{
  "tie_word_embeddings": false,
  "learning_rate": 0.00163,
  "warmup_steps": 432
}
Each number is 128 + 32 x the weight over its row's rms, rounded and kept within 0 to 255. Layers, rows and columns count from 0. Numbers have three digits each. The size before them is the row's rms in percent of the matrix's.

# layer 2 MLP gate, 512x192, rms 0.0897, rows 492-511, columns 64-127
102:221088106059166162113116127151131143117215077123145116156075141157101135124145101113039110169137111137171090093152142165106123139128149165160141207084153139127131148113140166192109180068159104
100:170076152173110134123129176068114107116117104130118159142115046079165157200117102129141140154106140108123143137159115137107122064141109161121124106090160086092086136128164185156151101138098155
095:126126128176117156100111164137138060158127116148140139122153074107183164115110121107175056114127131142164102085149170156136098148127148152126080107099163103178165174134119165136141099144094145
098:115163099170149105078114128085119117139129184142100131114095150140097106098100174064135079214097103161118126136117168168116111074174151072123183175093098135158185156097122116117113142146152098
099:102125132151082159048140143157110127144121137111098142117126133114201096122112149128167119071112120110084168125152172150099119057126121132088179136154124136119081105176088136100147197165099166
097:128195113081103113086160091216166090121086158122164118159140137119172084128096125133118139162142119151108105091168080142130104105119174119119156071123132113143158174149137168131184117157122104
089:154085104097157095162157080124078095112171120113138145135159118121159120104087151144108143047107095113162157142091138159103171056125083119153138106108107160108146117108067131179107109085147164
097:127151134131132150073150153124162133108145097088121108145130126123112138172117119092213099118149104053104141129160130126169174116130136181199102069064172105150095140111121123199146084156123131
093:104105136147139186142055109142174158091120114128192160149179110107098172163079075079158140106093135161150160142149121144093130141150180102131135147106071115133182129140144181139148091144130101
100:092098117157092101095142076105136077062106116116145119134109122064192180183154103133147097154122134167064112113135123117116136122194130179093098148105096074122129110123099193129087086122174122
099:111106121142133129089047144122192119105117125122137153139132111067168171171088162104155092124135179103123103188123093106121119091138072125104171113041119117133124149132110154123213135134173209
111:059103170122117135142116131170107100120098158120136134134116134116177197165075143118094127152106114141137132179096172192111057128112159111097136185134111108167117145077112186147127149131075171
105:156160122125124126125059133188136114151164142192066143152161152113121165151150097158170079160137143076126138116186106139170143126087115138119139107049125113193084102132074167078121143158163115
094:131163097140116115127132098163105193058113059136099103113165114112157135141161143138140096150126113072175104100203120109197153126106163099100126099145084075131108110170138121155159125136173095
099:116157083052135163110098104163159090148180150150135062156094039107151125094127085101160154103081132119174076103166130147162155077100174146125077140150141134130142144131145126213124142156125106
100:155119144184209120141167115118117129120109093119102137136112116116168162127071123180072171145118120099104104149155178177082139129123140163134085112118195110167137122192123188165104115153104085
102:113129188071166144114189129147119103128156138166133088183063089082128140128085137166085141108146095089108148083175120154156091119127125137069144194184098141104134099102164163143129174113096110
107:132134131100103176178136171131101183146119122075149120195127176064152173132127111198160154144130184120153110175124098161122115077136143152164114120073119135124137152096102186121152114103090100
098:135159139126126095152107128179123165124084084136162199114150111100159188143140129152143159151078101081163130179119182169141087169061153096140154128089117128127127103182135146170142160130103143
099:114114169115156156088130101132112095085159150127190134096090058118147108110105154136097158108095147159118099074137067126127137134121123141132128138108118089150130101116154084087165159105126071